config.yaml
n_head: 2
vocab_size: 4993
rope_fraction: 0.5
attn_scale: 0.125
init: "trunc"
init_std_o: 0.0121
init_std_up: 0.0617
beta2: 0.98
seq_len: 256
train_tokens: 227000000
Each number is 200 + 40 x the weight over its row's rms, rounded and kept within 0 to 999. Layers, rows and columns count from 0. The size before them is the row's rms in percent of the matrix's.

# layer 4 attention query, 128x128, rms 0.145, rows 0-127, columns 32-63
146,190,175,153,230,238,205,117,262,141,222,237,149,246,161,223,222,225,237,206,258,207,234,191,192,260,245,246,230,216,281,260,219
055,247,193,193,202,146,246,235,140,228,264,225,211,256,243,177,204,214,230,235,219,213,194,280,225,264,177,139,220,255,214,186,222
106,166,176,193,174,187,158,216,202,221,122,195,208,206,214,227,249,196,192,187,219,223,222,130,222,134,192,217,209,192,187,179,196
076,155,184,225,175,159,217,179,184,257,184,214,193,160,213,173,243,211,172,211,228,199,249,204,196,299,174,165,188,176,157,193,150
087,206,231,119,224,208,188,156,274,134,210,272,235,234,173,229,247,217,209,188,262,221,209,164,202,178,207,251,201,170,205,219,239
100,157,178,217,234,188,219,127,191,269,220,193,217,140,137,191,180,234,157,189,253,187,228,189,215,230,211,131,231,187,180,192,187
096,158,133,233,185,170,211,196,203,222,213,265,187,165,177,168,196,234,211,146,169,197,217,190,252,177,137,183,175,201,202,144,215
076,236,232,146,219,202,195,255,211,155,141,181,236,170,263,198,127,148,134,145,172,191,138,200,211,219,178,235,145,164,166,241,203
100,243,231,230,141,154,192,243,204,174,148,189,182,216,246,166,203,242,158,277,186,209,211,220,240,182,174,168,114,175,157,157,229
088,223,143,179,168,238,234,133,214,237,195,243,283,176,200,129,255,250,225,234,208,209,253,169,195,218,190,174,177,258,202,207,194
101,225,194,177,269,275,250,189,245,151,244,319,194,220,173,254,198,229,214,261,253,259,223,211,157,238,229,269,220,208,220,141,252
062,213,184,189,158,210,140,183,200,181,164,159,192,185,181,199,208,199,110,135,222,154,172,147,151,204,116,185,102,211,199,179,222
082,255,192,235,196,147,139,178,208,174,197,135,279,224,171,267,203,179,211,119,295,228,155,277,215,253,201,182,232,202,214,218,205
099,220,217,154,199,257,142,231,149,181,250,232,194,211,252,225,170,199,237,193,209,196,198,177,219,181,215,239,222,248,235,203,217
092,201,220,187,185,115,151,182,127,124,256,244,186,207,198,150,241,185,171,180,143,176,176,190,272,211,188,136,145,216,144,237,245
097,196,240,178,215,180,158,190,217,231,234,199,243,305,111,152,270,172,146,231,135,289,229,199,169,171,205,225,225,205,231,178,200
095,235,214,174,139,172,144,134,162,161,197,233,172,209,214,246,165,200,228,237,180,187,197,151,146,263,209,115,195,243,229,133,215
099,196,196,246,292,235,273,187,255,161,145,219,218,256,201,218,169,183,190,207,196,254,234,206,176,232,228,261,266,272,173,174,214
094,217,150,177,216,216,188,190,158,222,147,256,248,135,258,175,203,181,316,172,140,239,169,198,236,232,145,187,195,185,208,209,153
102,210,133,204,182,146,220,240,243,132,175,186,249,215,239,122,197,169,288,236,229,243,182,153,154,219,155,187,221,166,216,219,199
088,206,219,282,207,261,145,249,192,190,192,196,189,133,226,195,235,155,224,204,261,179,148,195,248,229,216,213,156,215,161,171,137
087,197,228,184,256,278,206,90,208,191,160,197,258,121,204,189,191,112,169,189,173,262,214,240,128,196,143,146,174,155,159,179,246
093,169,248,226,178,209,177,280,248,177,273,213,226,263,125,267,188,181,147,225,194,173,204,145,215,215,228,204,169,241,157,162,188
091,136,190,173,169,164,225,222,180,242,197,237,224,219,201,198,284,206,210,222,247,276,174,221,256,214,223,246,205,262,136,234,230
093,212,177,165,226,128,207,234,135,238,218,244,117,242,227,199,126,223,143,163,240,252,165,208,224,178,128,139,112,137,243,223,173
094,99,226,213,241,186,162,139,203,197,292,244,202,270,185,264,194,185,211,146,185,211,148,141,180,140,187,265,134,277,224,214,171
082,203,225,274,193,234,200,203,174,184,201,125,208,222,214,213,207,230,274,199,130,211,275,166,237,172,177,283,215,224,239,159,245
086,247,188,211,197,199,255,275,273,226,248,222,101,216,167,259,215,247,235,204,179,220,207,273,94,161,232,221,246,183,207,161,187
094,179,244,236,178,149,202,134,163,117,238,196,169,133,153,177,220,251,228,225,176,171,189,210,233,152,111,204,196,219,233,213,137
093,210,168,174,253,201,244,195,234,150,215,233,232,179,204,196,115,153,207,188,233,165,211,217,134,206,174,197,157,227,177,213,194
100,226,239,190,209,126,196,175,172,270,211,253,221,219,244,183,200,206,109,260,120,153,223,204,158,117,295,119,194,151,173,120,201
096,171,209,199,251,156,171,259,123,180,204,273,103,163,243,182,244,264,139,234,211,206,207,201,237,151,196,250,197,192,203,236,194
096,170,167,231,236,127,234,198,226,153,209,123,227,126,211,159,184,164,203,252,224,183,192,247,160,188,264,191,195,252,139,248,214
088,180,238,221,182,191,174,177,208,116,223,189,298,237,196,177,224,238,235,193,120,167,167,201,294,216,202,207,190,161,171,203,157
086,174,250,271,206,270,214,236,206,259,247,177,234,136,161,196,182,266,165,136,244,230,194,227,174,216,191,256,200,200,252,172,262
099,268,218,229,175,269,176,185,173,184,206,247,128,263,271,169,219,211,206,247,232,249,239,245,174,195,157,167,241,183,225,203,196
104,252,207,191,154,191,193,186,216,206,229,166,133,216,163,205,219,222,123,170,148,238,190,175,217,154,230,184,234,190,230,183,250
089,151,238,157,142,162,228,238,253,206,215,180,231,129,171,181,218,227,146,188,162,169,179,196,76,189,158,216,235,216,176,194,228
098,218,237,94,195,248,204,222,167,261,299,269,249,151,240,186,180,125,190,264,269,202,136,244,161,256,156,222,204,212,252,148,241
094,179,191,132,234,166,204,194,143,164,194,215,259,192,202,128,218,186,199,220,174,174,232,166,148,174,169,222,189,152,158,170,224
089,171,187,244,197,240,165,224,176,211,224,169,250,214,152,203,284,223,167,176,184,239,202,163,189,184,143,199,220,158,166,260,217
094,176,227,234,195,185,88,176,228,288,210,214,191,199,250,279,245,225,219,206,213,121,204,196,189,175,215,145,214,225,179,222,147
086,264,152,187,201,225,189,181,164,280,148,126,175,229,223,241,272,171,201,201,234,255,219,216,229,199,105,239,176,228,186,226,179
096,225,163,224,166,261,225,162,206,212,232,183,178,212,181,184,171,259,260,225,183,166,197,217,146,207,157,213,119,207,200,116,212
078,234,186,217,234,158,126,171,179,187,272,250,221,160,158,275,244,162,246,212,154,252,167,175,149,190,236,219,253,244,162,236,248
099,182,226,216,172,245,262,135,175,192,197,155,211,163,149,240,203,162,217,179,281,198,232,253,194,232,230,221,183,167,183,167,199
094,213,153,230,179,218,200,192,259,127,141,184,259,106,155,300,220,190,230,160,226,163,212,184,245,206,222,191,187,143,223,168,241
087,240,252,133,214,193,235,189,238,261,194,158,258,123,222,145,185,277,198,240,222,224,128,175,137,244,215,263,192,189,208,284,233
086,133,177,205,249,161,146,215,189,201,266,227,208,200,278,196,259,178,193,197,167,167,274,216,190,164,158,207,155,241,171,95,190
104,211,158,172,187,219,159,249,237,171,171,266,185,168,106,240,225,112,218,144,140,219,210,232,190,209,218,159,243,203,183,217,144
091,219,243,224,211,261,266,223,266,240,194,235,215,187,234,223,129,202,230,270,103,215,221,173,243,166,209,231,264,220,218,181,176
104,187,158,170,240,138,238,206,182,235,217,218,211,189,261,199,177,194,204,192,188,168,185,153,241,238,132,151,169,198,139,179,203
089,216,165,201,220,158,164,211,214,218,216,171,147,170,227,214,157,200,229,197,194,134,230,215,289,197,236,279,185,254,215,168,183
104,226,236,221,202,181,249,243,226,223,189,234,185,198,207,175,222,215,197,172,218,258,131,221,199,213,183,227,133,219,169,180,208
103,162,185,214,170,126,179,181,167,181,195,311,305,226,263,240,137,200,213,153,202,215,175,202,228,154,217,213,248,264,188,212,169
086,147,231,196,263,282,217,258,147,227,210,114,169,256,193,153,246,176,152,147,138,188,193,277,196,180,186,191,248,256,235,242,158
095,163,195,231,187,223,182,213,204,197,270,170,209,244,240,176,180,242,195,236,204,237,203,191,197,166,200,217,221,174,170,183,278
096,202,180,191,206,272,217,204,259,230,147,170,232,209,263,177,175,125,205,205,206,173,213,131,198,88,199,123,201,157,181,231,252
094,125,255,189,112,231,230,234,223,134,239,250,119,209,235,222,205,269,129,266,217,270,245,183,243,279,192,190,229,218,284,233,263
093,180,253,201,186,204,225,224,191,308,213,191,194,224,159,193,212,221,263,193,169,245,238,210,129,213,276,221,150,198,263,217,231
088,164,248,162,278,194,193,279,237,138,228,188,206,178,180,182,174,199,199,164,183,226,206,194,250,221,211,245,185,240,147,166,273
094,228,193,203,191,133,199,195,229,252,241,126,143,163,186,164,234,186,218,242,247,243,180,186,228,282,163,160,250,170,157,211,192
091,173,187,193,203,264,171,237,159,135,137,306,115,225,224,209,240,197,203,186,227,231,213,186,165,290,257,133,135,251,241,192,175
098,141,186,188,223,245,177,279,119,220,172,168,184,165,213,188,308,233,172,227,209,219,217,171,242,274,182,173,169,263,144,196,212
087,259,192,169,202,198,176,235,209,247,202,286,136,251,179,139,225,214,170,245,288,237,129,233,210,256,129,207,202,212,239,160,224
077,232,161,175,226,145,167,226,284,206,176,224,175,274,205,227,172,198,215,200,179,136,278,188,124,195,274,95,218,166,217,204,188
099,213,265,161,133,214,171,165,134,171,271,193,198,224,251,168,178,184,169,267,240,217,190,239,128,290,137,240,272,206,178,225,277
097,178,207,175,168,168,189,286,215,211,134,194,246,201,106,251,193,114,183,156,144,123,173,231,239,161,215,160,101,166,177,171,171
103,211,223,215,233,289,212,210,204,159,149,162,189,176,215,208,196,187,266,194,164,194,184,36,212,199,244,195,188,168,214,260,167
102,264,262,188,141,227,165,167,140,174,250,165,218,173,262,177,172,196,150,177,230,302,196,181,169,242,223,205,258,284,183,174,228
095,203,84,202,237,210,225,228,232,226,159,245,227,195,106,181,256,166,217,230,194,106,261,151,264,174,229,219,142,177,204,212,223
108,230,198,241,261,212,183,178,175,107,166,280,149,149,240,173,238,198,176,238,225,197,188,148,249,231,224,209,205,218,181,256,222
117,223,152,167,137,137,165,141,210,209,249,181,216,200,165,196,255,260,201,200,245,238,239,224,160,284,211,138,254,209,173,206,216
100,192,205,160,178,154,130,191,221,307,254,157,204,170,154,222,215,97,194,200,163,206,274,184,113,142,212,131,184,208,148,142,150
118,174,153,282,187,257,187,199,228,195,128,284,159,187,196,332,171,193,247,270,146,154,214,211,185,206,216,291,167,190,244,181,246
117,179,294,171,177,147,174,170,222,169,266,212,237,229,218,236,175,206,190,204,243,217,210,247,176,271,246,131,278,162,237,232,211
109,188,183,186,305,243,241,225,292,210,170,184,131,214,148,157,200,209,151,185,168,207,287,205,228,199,239,189,170,175,163,118,161
130,234,153,135,198,231,118,152,207,208,196,155,187,188,213,135,227,209,258,178,200,237,152,170,165,221,180,206,240,237,187,278,189
099,207,206,232,179,231,167,258,138,134,223,214,197,189,198,251,141,173,159,208,176,214,242,230,169,280,250,162,206,159,219,236,288
106,173,184,241,164,178,181,239,216,216,144,279,193,207,190,194,115,274,289,149,234,210,167,267,201,150,161,186,168,164,198,160,196
099,280,180,142,238,238,164,252,142,138,197,296,131,182,261,203,207,223,221,175,212,172,184,164,151,93,205,177,223,241,126,219,211
105,90,206,318,252,254,215,199,199,207,200,200,163,222,267,217,161,173,249,139,199,183,182,198,140,265,227,239,134,173,199,159,242
100,187,184,232,234,250,207,188,125,124,207,196,276,136,236,120,174,135,192,232,232,186,200,224,163,201,193,151,272,222,250,203,222
087,155,181,187,228,209,213,234,187,258,128,162,265,195,271,180,152,155,125,165,272,256,159,234,189,221,200,238,157,186,196,240,253
101,158,175,214,259,249,251,211,185,168,175,164,162,191,226,206,232,183,205,169,193,174,159,175,189,219,267,213,279,293,216,205,177
107,216,177,256,214,244,233,143,202,239,179,115,268,166,239,246,214,167,307,142,172,242,166,187,183,213,145,225,226,225,182,152,162
111,210,231,169,253,226,168,224,174,250,211,171,217,179,228,140,217,169,182,171,224,250,173,257,263,90,112,205,230,258,239,273,181
109,195,196,189,218,146,226,198,206,222,206,140,160,270,190,219,246,202,210,136,258,233,245,262,198,260,121,165,290,194,203,159,190
110,244,183,201,218,196,175,225,176,222,166,255,159,167,214,195,202,212,207,253,140,166,205,196,177,275,141,229,219,196,235,281,207
102,252,183,211,212,184,238,214,289,134,132,277,156,186,188,211,261,184,229,260,198,215,196,147,211,171,173,232,239,168,200,174,205
108,231,243,247,242,231,222,220,181,200,173,253,250,265,170,153,211,216,156,203,136,154,140,199,239,128,189,217,160,156,195,256,198
099,190,148,149,254,182,259,251,192,148,201,144,149,153,221,171,182,179,183,245,146,167,139,223,203,159,179,247,119,223,196,154,178
108,137,199,166,215,208,163,212,147,196,247,202,157,195,194,217,263,237,176,178,180,212,177,159,238,264,164,201,175,246,223,257,154
110,194,169,161,218,137,204,133,216,162,230,200,157,157,191,263,191,144,210,203,87,188,145,175,226,196,230,132,175,168,221,176,189
105,233,209,191,247,160,174,221,216,283,162,182,255,204,167,136,75,209,229,199,223,278,164,194,141,241,151,228,210,210,216,197,196
103,187,217,202,132,202,180,226,225,200,260,221,196,183,199,178,226,195,233,221,187,174,181,210,203,166,218,271,200,185,147,197,211
113,181,175,252,227,261,194,214,156,235,192,162,197,254,206,259,188,218,254,260,155,211,168,209,209,175,220,170,196,141,154,163,227
109,188,173,123,203,327,167,214,216,212,229,167,204,239,161,190,153,112,116,237,199,165,250,177,267,245,283,255,175,192,229,277,215
105,130,215,141,239,137,116,86,154,179,199,125,194,189,151,210,218,213,247,164,207,141,222,225,195,251,220,176,232,96,257,203,185
101,213,187,223,181,223,190,239,201,195,154,179,182,185,141,257,162,224,285,259,183,275,246,159,140,191,259,216,136,199,185,214,239
106,121,168,189,269,200,231,178,214,147,176,198,174,208,193,210,215,203,190,220,185,196,195,174,171,175,163,256,201,201,192,184,144
114,174,249,200,236,238,216,205,213,279,156,193,195,177,222,272,193,226,243,185,228,281,204,293,199,220,216,147,211,202,137,205,259
111,180,238,182,164,190,214,252,195,170,205,216,295,256,255,177,259,227,135,215,252,199,161,201,244,288,232,167,220,229,195,274,198
106,161,254,298,209,152,254,157,128,183,160,157,281,216,188,106,174,184,139,179,161,206,242,213,224,258,176,253,133,178,203,165,176
106,244,226,119,144,165,212,216,212,189,194,120,126,192,190,147,235,184,83,138,203,200,142,179,195,206,220,159,221,171,202,214,266
111,174,221,232,189,282,186,154,206,146,146,192,186,203,190,277,143,240,172,169,215,185,220,193,167,148,194,220,142,208,192,186,129
100,185,172,111,224,143,244,161,228,223,157,181,302,207,175,225,205,143,186,202,194,212,167,225,195,237,210,211,182,160,170,252,158
114,231,214,193,289,214,175,227,189,189,256,190,240,271,219,165,221,213,175,183,186,194,255,255,244,225,234,192,254,162,183,217,244
098,180,151,157,197,198,177,242,165,197,148,169,189,238,212,156,247,214,287,173,214,215,174,207,262,170,190,222,274,149,184,185,235
102,277,220,219,215,134,241,215,167,206,152,115,185,100,217,196,172,244,156,242,258,172,174,255,210,209,236,140,220,155,147,203,178
109,150,239,206,155,155,221,203,201,168,247,184,223,246,146,225,128,211,156,214,182,241,198,212,184,148,191,261,224,173,209,231,211
118,156,190,236,206,175,224,145,279,212,296,256,195,153,205,163,208,279,256,221,274,209,169,181,242,278,229,206,257,139,260,204,239
116,222,202,234,208,253,183,215,172,215,245,106,176,185,207,214,218,183,287,239,202,176,202,152,205,161,136,264,163,113,239,174,234
105,249,157,138,208,212,228,153,195,179,249,209,131,203,215,88,238,230,183,255,199,216,203,203,235,244,170,140,269,154,240,127,229
112,194,233,194,168,187,171,187,186,243,283,158,248,218,255,231,247,171,160,188,156,243,191,216,210,252,263,182,183,149,270,206,201
096,219,167,157,170,220,266,222,156,148,112,150,158,235,135,157,300,226,278,201,218,192,172,150,193,160,216,218,177,186,207,208,190
110,226,225,214,152,172,154,187,216,210,173,208,189,259,227,253,256,191,177,137,208,236,160,221,260,239,191,166,205,188,211,171,237
105,179,148,104,105,112,294,202,202,148,272,174,256,195,243,252,187,194,276,213,203,211,215,136,200,160,240,153,191,169,224,197,141
102,223,175,164,176,215,212,231,181,197,234,228,161,240,268,162,255,210,190,198,263,157,237,168,280,160,153,226,252,174,187,140,268
107,182,153,155,217,143,162,259,156,233,220,194,248,223,152,182,253,158,92,174,256,222,208,226,222,272,244,237,222,168,213,251,212
111,259,202,252,225,157,191,151,132,203,211,221,216,228,218,249,217,219,202,150,271,236,183,156,230,263,195,154,148,179,203,183,225
114,214,182,239,264,178,161,165,141,198,214,181,177,191,186,202,223,219,129,201,202,261,131,217,259,233,213,167,179,142,161,163,159
098,173,184,150,186,139,250,200,186,238,188,193,216,203,243,194,260,196,255,260,190,205,242,171,212,247,190,176,310,218,200,221,166
118,174,178,202,126,166,230,184,213,179,272,191,268,158,230,197,256,247,164,191,216,218,194,258,232,137,208,266,255,234,168,215,214
112,179,232,233,231,177,173,208,186,229,227,204,170,214,221,262,163,200,151,170,180,197,233,187,203,151,277,163,268,166,161,224,132
104,184,222,148,177,296,169,206,217,233,193,307,180,186,260,259,219,177,216,274,224,128,180,185,191,148,292,266,218,166,207,226,216
098,180,174,229,248,213,152,162,195,148,220,208,183,199,265,246,260,163,160,148,196,244,165,114,144,176,211,249,185,220,155,240,155
111,141,250,185,234,207,196,259,142,225,222,239,147,261,301,111,165,234,247,234,203,166,227,216,164,202,256,153,197,185,207,223,198